config = dict(
    num_attention_heads=7,
    num_key_value_heads=7,
    head_dim=32,
    qk_norm=False,
    init_std_qkv=0.0238,
    beta1=0.95,
    warmup_steps=200,
    schedule='wsd',
    decay_fraction=1.0,
    batch_tokens=65536,
    max_seq_len=256,
    dataset='wikipedia_en',
)
Each number is 128 + 24 x the weight over its row's rms, rounded and kept within 0 to 255. Layers, rows and columns count from 0. Numbers have three digits each. The size before them is the row's rms in percent of the matrix's.

# layer 17 attention key, 224x224, rms 0.115, rows 177-201, columns 56-111
079:073168154093114151142120108115131131110150094136114114149099142106115141124091101077100105154179146128148126129135139108166154157119160116117122129151068127144139143178
089:096174121122139156123072122109132123095102103113150096133167108103126116129074141168134134136126154138153126141115124133123110172139109147126120201117157126145115114166
106:122144154164128130157100147080140150110113128090155125104096128100148145162148143097110123118114121149150185139138101161136144118151131151100151146132150113104116170113
087:120140134132148159107123113099125148139098147138155109142115118115162127199083131126129118149090154123135110134112104130152147105110132140120127139105131133117146075136
105:110121116149111100131134108160090159130159103161125163092153126098139092131134127135103152152148111152114091122137118135139129098096096127135104100143101111171108102146
105:132108107158132159107140111160127079161144146115113115126110134163156108137114085148155137172139117156151122159104125163096110099139084114126104101123134144159143142119
102:075104149122073111107136101097147111123107137161121141116139120093162120097100197119112147124153144096094118131113144117166132127199124171137093109161101130203132123099
095:142127134159134138136096104141139128145084177144146149109137107084133117106110093153119086143159096160089091166146071153101103103123167104152172116152131110139124158104
100:114160142145142137127148118150116159085141100094115115118165099106109131121164129168147131101122131115139092091139164151125172127172168121176150133116131127106102156111
104:086111151117140131136077145155118117134119154150163161132179147093136094090105162124128081189147090143108081120117129172136096101162132163119142128126142111111108140128
116:075111138106136127172127111143101129072161103133085070134124132114115102060085116128143128168125087131137124149127185114131149142117134129103132137143108130152115145120
088:125129145127086160120127176158116135118167142149134126105150137136129140102094145134121178100168125119163112148126128120133140092101089142095136120083162123150099134131
104:122162132125167116137112084134156158080144181163164108149164147134107129108098126126140156128106180116130102147160122096134136108114119109114120163115135132126134098125
116:085118145158090126174106123125159125130105113116107131119114160136145153144146122096124125122119141140165118113155104131131119091138108120077095108116097141128135138127
096:112146120121136109157113154115128149162096155114168128132155100123119117123121091093132099154091098148109100139145164162117121094119125093084114126140181110100104159145
084:079154154156182120127130091140102178131115112125145107106163124101118079136148144119111142144108099118143090102144149121089116126141101154111143136115122116125141142137
086:109114132104149094109097127113141118132132083087133134134156111154125126153149104144139121145149103107135118112132118059118174167110108130134145121112111188117095141103
100:109114161120101121124076114120094153156148117147150128091160127113141108103078182144113097151120085123131144169142129139111124126154143100128102132129101101149117098123
091:148071106097134150145099147120089132102115154083175102170160115141127117171103079115123134153107138112113159143156160131145159115144113168126148130129101127091126129125
109:097126124156087155152137147127169118149164132120137122157103138142106110163161159128142158088149123121115182113138072131131103110149122133158124153127134068103111133105
093:131133133098130087096173095145105145096114096132171112143125141147159167139096161116157139091111127106145179121114114147126183124109094158077138114150169120120188126139
114:144098105135144115142121128140108093134099154135138107151121160150144087152102109123117137118124185086111171097150115160144113107108142121153108109135095124088159106106
104:117080113117161158119134141107153114149109132117097179094118152150125121079114151119103145143149059127110135116115133139128110159141159152111097152144146155115114153119
113:111135151148122189135131158145174139142150149133140125104072082094103150152161108139111147113108117181167106152111136140116088107116106124126127167138117098129093142143
109:145125156095133135172123145146152131139062134177140100124131123118084114125161127123125137124090112137133124107144085115070164121115122116141147119095145118120154104150
# layer 17 attention query, 224x224, rms 0.115, rows 178-202, columns 56-111
081:129135080096132159112142107123165129152136122095128135093134110125124131089140123175098149158083138126220149118107102110095134099158093146122118166125160161116131107089
089:098157086093141115119139122120115145159120149129160155143104150138134158080141162069135114123156124135128131134141133109118126112122076114127160079158146086130148132141
104:154139109129118132113132124069136145122142124097143112072141114116123157207114108126118114167117129108102135120146104152128150123169147137139149147101143163135156109081
099:141101170160120144131119101169120138125132114144109091147102156160174088086112141180124102150129132114127120143162070160160140117092140100114125135108140121118099135167
097:141136156161107145144125181133153110198129165120119113124121151131176113088169103122138142145144118135143134139123111153156079077113124125109110120112074067107114155125
089:117121128125104156149126096132135140102135122098149125085111118127116154136150153140110142147179153107146114136123152114153176127135142166080111153101158122117128099144
100:141130118155178128119137151128134106168142154108119097146147139114139114122104153144098065101095120146135142096118126108138133136156108126123167130146133111148144156082
101:109153127096144108111160151119110109091116118105126105104103117140094148136116145124109129135125104127122157114102174136107127121140136113133118136135103154163095131110
103:145127139194126131129148140132095146136171164139118077108141144116119161137168138107123173097129152099152122121112131132139143104156138118158111117125161150096151111110
113:142158131123114200171140181113129125119141087115119133115103123092125092167129122146136132087073128167158099132112128119188120093135126145100132179139138102148106135121
093:133113119114144110111121125133135144144115158121089171117163117124117078169124135126142102146123156121100123133144112054166116139083110107105114126146129140116117117132
109:103120148187103150132159090123130152133134105108109101156101151107112101135101092126113128130170194119156158111135089128125093088165107150137110118104131134118120149094
117:107133078098172132143137106109101142144143141113178172134118150136148139097118133120136108084142143125107087105131130121122125124200116118119125160134151146103138110076
102:171128120154134155128110133097118110188129156091073121146135149088109111134119108139169137132175108107161103171128192121127114135123112147102127116091149140072162135063
082:114104146158139112136156118138139112154134044113132093152141117146141159137137115116122114089123144139170125142113114081134114111126123121133116108119129113138123113119
088:124099108121107107140132121141136169159112146122091134123128114149129124130160158101151132167105093138112143110102162177073166079125169123134123125144175138116146111135
098:134144137169103103114085148143109126133094144152143109138146130105069137098146151141114154122149135104149095151102142107128121126106078175110104079142117167143135126130
089:170152128114173157104153111109118149128140115125103104146106125145099163128162096133128127170157096176121140109141132164083162096125149148127133107120166099115152071129
100:129111136088080150151124113078105117171120105131092137175152128122124095108120082116118113131163136173143160117125111130165128120128167114119088141105129134138147123145
095:127181157153128169133126111157132115135155087133136122160125131099141081109106113173121154129134158102153141151140105116139104117114147140152146137166153139143104110160
098:164159102126146097139142106080159125113108147124128086140146156160103141139112155108153121152140124125100169094155092124100146120172153120114098121073107141082120140117
104:124147138204118102113083135151113152119068111116097145140129134147184076134143158139167122121139130169106116134123125118122159122110083128112154087136155118104149116096
095:131133140135143116111134169107119110167083132125144102155124138105117125097139126124126085165163127118109130142122119106119152169158148148127080111128113145181108131109
102:138117111157145105113132115143155136138175132133125119105164111133096131155155120132074145183142171137130164099109100127125136114078126077115119126173120147136085160113
115:130114143113109118117176139143138133126158124149138119130104151075125131145163104139104097058125140118140155104116115110137115109084126165124078168128106125130120139110
# layer 17 attention value, 224x224, rms 0.22, rows 160-191, columns 56-111
103:068134128137141153098102147044124166123123107130140133152148111139101147121099174112178115133151147108157149110162105125142078141161099136151086068124138124132162133154
104:138132060126085164114135177131081133128164134131175096127111133106126152108137137104105176111129160124099144168149118106083129131099096156177134154146153156123170131152
098:124141108138132130101140100161166120140174174104181138152138085117173137152083138115109118144116149134075166114095114117124117137108127126097137104096168160125174111121
107:094162154125154126109146139109145131108154098148120173085127131107124122172110171146105166101107104129112106087121123146119102138098089119160146115133159112128123109154
095:129097133136101171129175099143150158100110154118132132102151117104104108142119126123156139179123127120175107088127122132152133113116120118126120109151134156096151111128
095:110142110119118162145131133120164137105143148130110154106126109093133123153130092142092106108095172145094100095124115134143155138092124134142149149102109125125141130135
102:096118064139145173140137135134123109117133113155155120115131110082131130107094114073145133092154152122182150089079121094144162129139088101101142126118109118139143158115
106:144137164117119098133128117096161124141074113138115091149163102122134128133130161166117152139115130146122142144136117101129112123118152132095124174157097103148137100150
103:133137097122126117172103114162125126079142112118144060145166126140165105125125105117128109152144131136133151150075136130124084151116157099117109114128163097102104145111
093:112134141082094110163114121153122155150140122148108141169085109145114070146133111116157102112128164144107096136061125151076132124162142099122117131130127164139121117090
113:147115120118105100137142100134126156088140057103133147105130128151091092143114130160140111115131098130116093130149130150147123166140143125113153099128134113155126142118
098:109158125124099071134125141180150126120095134116162094127193148126105158148153160109098150139109112163106162136149143159132166123132130138102108116124146114121118182181
093:099120130125145087130160107109128185081147103151145182128147149113118152112139115147115152160162160151152098093145153117128136129075140156155114134128138131111116110132
092:142130104132150175077168136100109154146162137129139153110107182127116139160137151052123145119159139158154152119103117180148134128124158140165141123115066166115118152097
093:168114107084149131140098106150122126133121106142111088143165108126117137095123126141112138128145164128140127126129113139125130132120121137123139129122101178157127125089
099:088103138097153113185142123116112126129127087124126104071101178123109103124140076112090113150103110139083121124133142125115115164126160096106106129109135109131131077115
099:084091141125136139095106106106134107129051162161136131151114125131151120134150166101153104127163107141108122122133175148069149125112074150129123165088116153111128124128
092:088136183090107120122148116113131133146141136127118110135124144145132165140107102129137096108168154151154078149152138136062147152143083163125149138143129118128154124138
093:123136131137160128100123124090163130132101096112122121172154097112161156132135107112098118129091139118156140150153146135111130154132078122098096101136133159171091149156
106:148149090142154100173134132161125099155143153130114129131111124117155119158163126105148107136087134154155135121151147178140103087136090142098125125092096140140110126135
098:161155118090088050129160173092172161106089156145102113104148115151104097119138147126143131135138163133094123100137091160120116094152167122092169139138112133154121108131
095:080146145125111092155113092092124126163142096145152150072125083116129155145108133144113113134126079147124146151114122094158132099125145160142155152141155132154098092126
093:191126130115123149089121126097131132143103101075106167110139149131149122105126147137132130151130125123118102109168125146123112143149137136126142140130129108129124108175
088:152153134121132130179140147154145100129125151117082115153138095122121090110122178160104170132111142110125123137177156130158124129131123120133146121096130122127135115159
097:115100131149124181142138117121124161146159092130073091133139145122126155151103113125159129113133174140133112109098060128101149135163129145124086152071159192119160153112
094:114153127127151158138135126123089137106140107113167109107097151099085121170183126138121096128129072153140171117077140140100180091176104102141144151118167105117139103125
111:140160116145131096102109125141099106149149102073145098160131135113144105115095114111126137136141092138151151146134093114132091110134185116106139152131134116150111149131
101:139137084160134168163102134096135143116152122147135126093101133148108123131158091127115113138147135131091178112131123103111166122127110131134128131120096133134120154139
094:140127126119112077124112104092114109122141150103125154118122114147117114171152097109089163123119141107139176109149118104132087147100137103104158143150163107102090136136
101:121118121158166159122161116117122099143105131146108107114135111119117152106131170098170140107142158103143136113131121118165130117159066123132134114148124155089161144110
099:124118107146112148141119092165093164108082083111148138148110082100142125098100089122114136192151147109149164106101150111108114138126130122148099135121114103176114164103
108:120164109125175137149109147126115117145145159119127120110133143137128103125142146128140139158095122123096135173136130162126121109100112138113116097150140117127107178110
# layer 17 attention output (transposed), 224x224, rms 0.198, rows 160-191, columns 56-111
101:100127138150169171102128194107087175118102116148122094158143118140108097102138152153127100101129159130127145113176144100107117115136054108165133081139118130125156116094
105:110140116113142133117099155156110105103144159130149094057118124141155153128135110130152107114138175140090118135114110138125153100117092131193144122144141182139118143135
101:135156128121123107115097102099142119135137155084175121112117138079135132127101126131140110106092198129125103091109109145131144140150106119118159096129150180096135181149
114:145145139114104160123116162158113152088130123082104159121086143110097125144140114115161164115100099116096135129159126153129123105154113170151156122153141084127114104161
098:146092133109107192192151139121064164120142113124150154127134129113133154140123144104163130103161134112130117145158170116167140099114108136177184134125152176123158140148
095:126166105117173144174141130149113115166116132146140122190063080136147164138129122148126076164125111128110096135146115129130146160095109103142132112128092130084134159173
106:110118139094114166108158149186169108156130104130134081111142122103132130143103125148147134130151165138132124071067130094140103130141107103122113170140134048111176120106
109:138143168168102114133124157127122135110080116152121128150127135113135107127141128168112146148110141162128111189113106125145127125141135113098122141163097167115114160141
106:152147149099110136075118159121154117113142106136172094102151152124143200097133136154097163101140126101156137142072105148125053149116141127122125143166101091098132099144
097:157092119115101143126163100116151162154147155115106137149131084133113148105119117097154158130103128103101097141109169146096131144099135125095092160136133147176142083123
113:161109124112089123097129122136125143095113138101142147113161105146128112198141128156123145160114110124112069130177124107117095139108135143132088112139104143151119109193
096:131173071167069041122089119195154118139180124126124086124160126137145149099125141122127147117090094135122127144142126138133132119123137123125098151129127146126108128150
095:130142106092110179134115121113123138100123131143103178120165144153072110168090148101132112160140133097152089116141135095119133183126115164146113100116127114117104133152
096:134099166115151115108138119183140145147130124145142131162087149121121107114124134142133096132094144118116081121091144129095127154176176122182166066076136144072154156090
090:109106160151156082121118146151126122161146218149149111175115108149148110109098102145131153108105148139095127103120138170160106121103119128082141097098130149106170135109
102:121127179113140121199116152110138143155182161150144143116105175142109137122124131116102131154118133143117110140152129128129139145148128078130099146127132088120096092145
101:098109138132115126135146115144114121137094129127087124117079147148118116175137101114125138111132126129145132106118159121100139119170129133102104127084112134101109130120
095:154160142094137111150155106114089137154102144145143164166161112112110132107093110158111131132170131098096102121124139150092159086116113134150115124173141160101186139103
096:082135097079102157124104159135125153129123157107108122120132098141119116115137106140137099139142100128115128164148144136141108149146053092087097117161185082121100173085
106:106130148139110147160159149108087151099149115124141095103118111096110140115090107103095107143147146131113145123161110146155087131128144136091122155135152148144131122114
102:191164089116153077117151130146157138110123131146090146115159114143100131142139148111151102174134135164125121118143084136086154137131146096112171113086129087095138153134
094:148086171169123114157142127185134148147115123149137117097115121114147163138082120155119103091131074122082105116111131110130167131136117121141138102139141099140120116135
096:123088168076128123130146110143143115116124121114168163153164160133120076137137112137110118152137112104127102129146127154150134105111135141142132184114136147131134125156
089:152160111145092148163133148146141137130068105139110096117119095104115124104130120151129121131118129121187152132167099133163101104134126123133141122123128137151140131145
106:129111106122149192122128113126119127161135094114142175144098090182113138106098118130176130097128102172133124132122143166123108118163088156101136088122136149100177150111
097:138104124131109139135123127153110170114163107095157107090111172098129160130116092097179157075170088130121152089112130165117173089132115120096116138141125093140090077158
117:129117129136116084080153139123112106160154127096120080124119126098147159143129128146131099156135117129134166125114101124122104137137153115091126150136135131117115126152
096:128167138128144133133104126112158107135116136121147157082107113167103119147111142134123125114097151144136156087136112105108131138157096112145083094092114080078145127128
098:154123117117086114141132110089162111136145187145102163110130126120117122097102096110120102190104148124116183112158117142147111139085156105111137079143151115146129137155
105:116126137153141134123152111095112120138123121103108107134098125126098109133144126113160118117146127145142146083089173148128113121178053122146118095110118144143127163131
100:098134117134118167146143094118119153129146118103118132212160120114160133110101151138154154118121153117148134096130144130074153123139140144118122179112073071125127119147
114:144119151133126154184097122133140117160148122097104152123148113129119149100110142102127165122067126105159149159139114106155143145158185118134093119110155084116138133095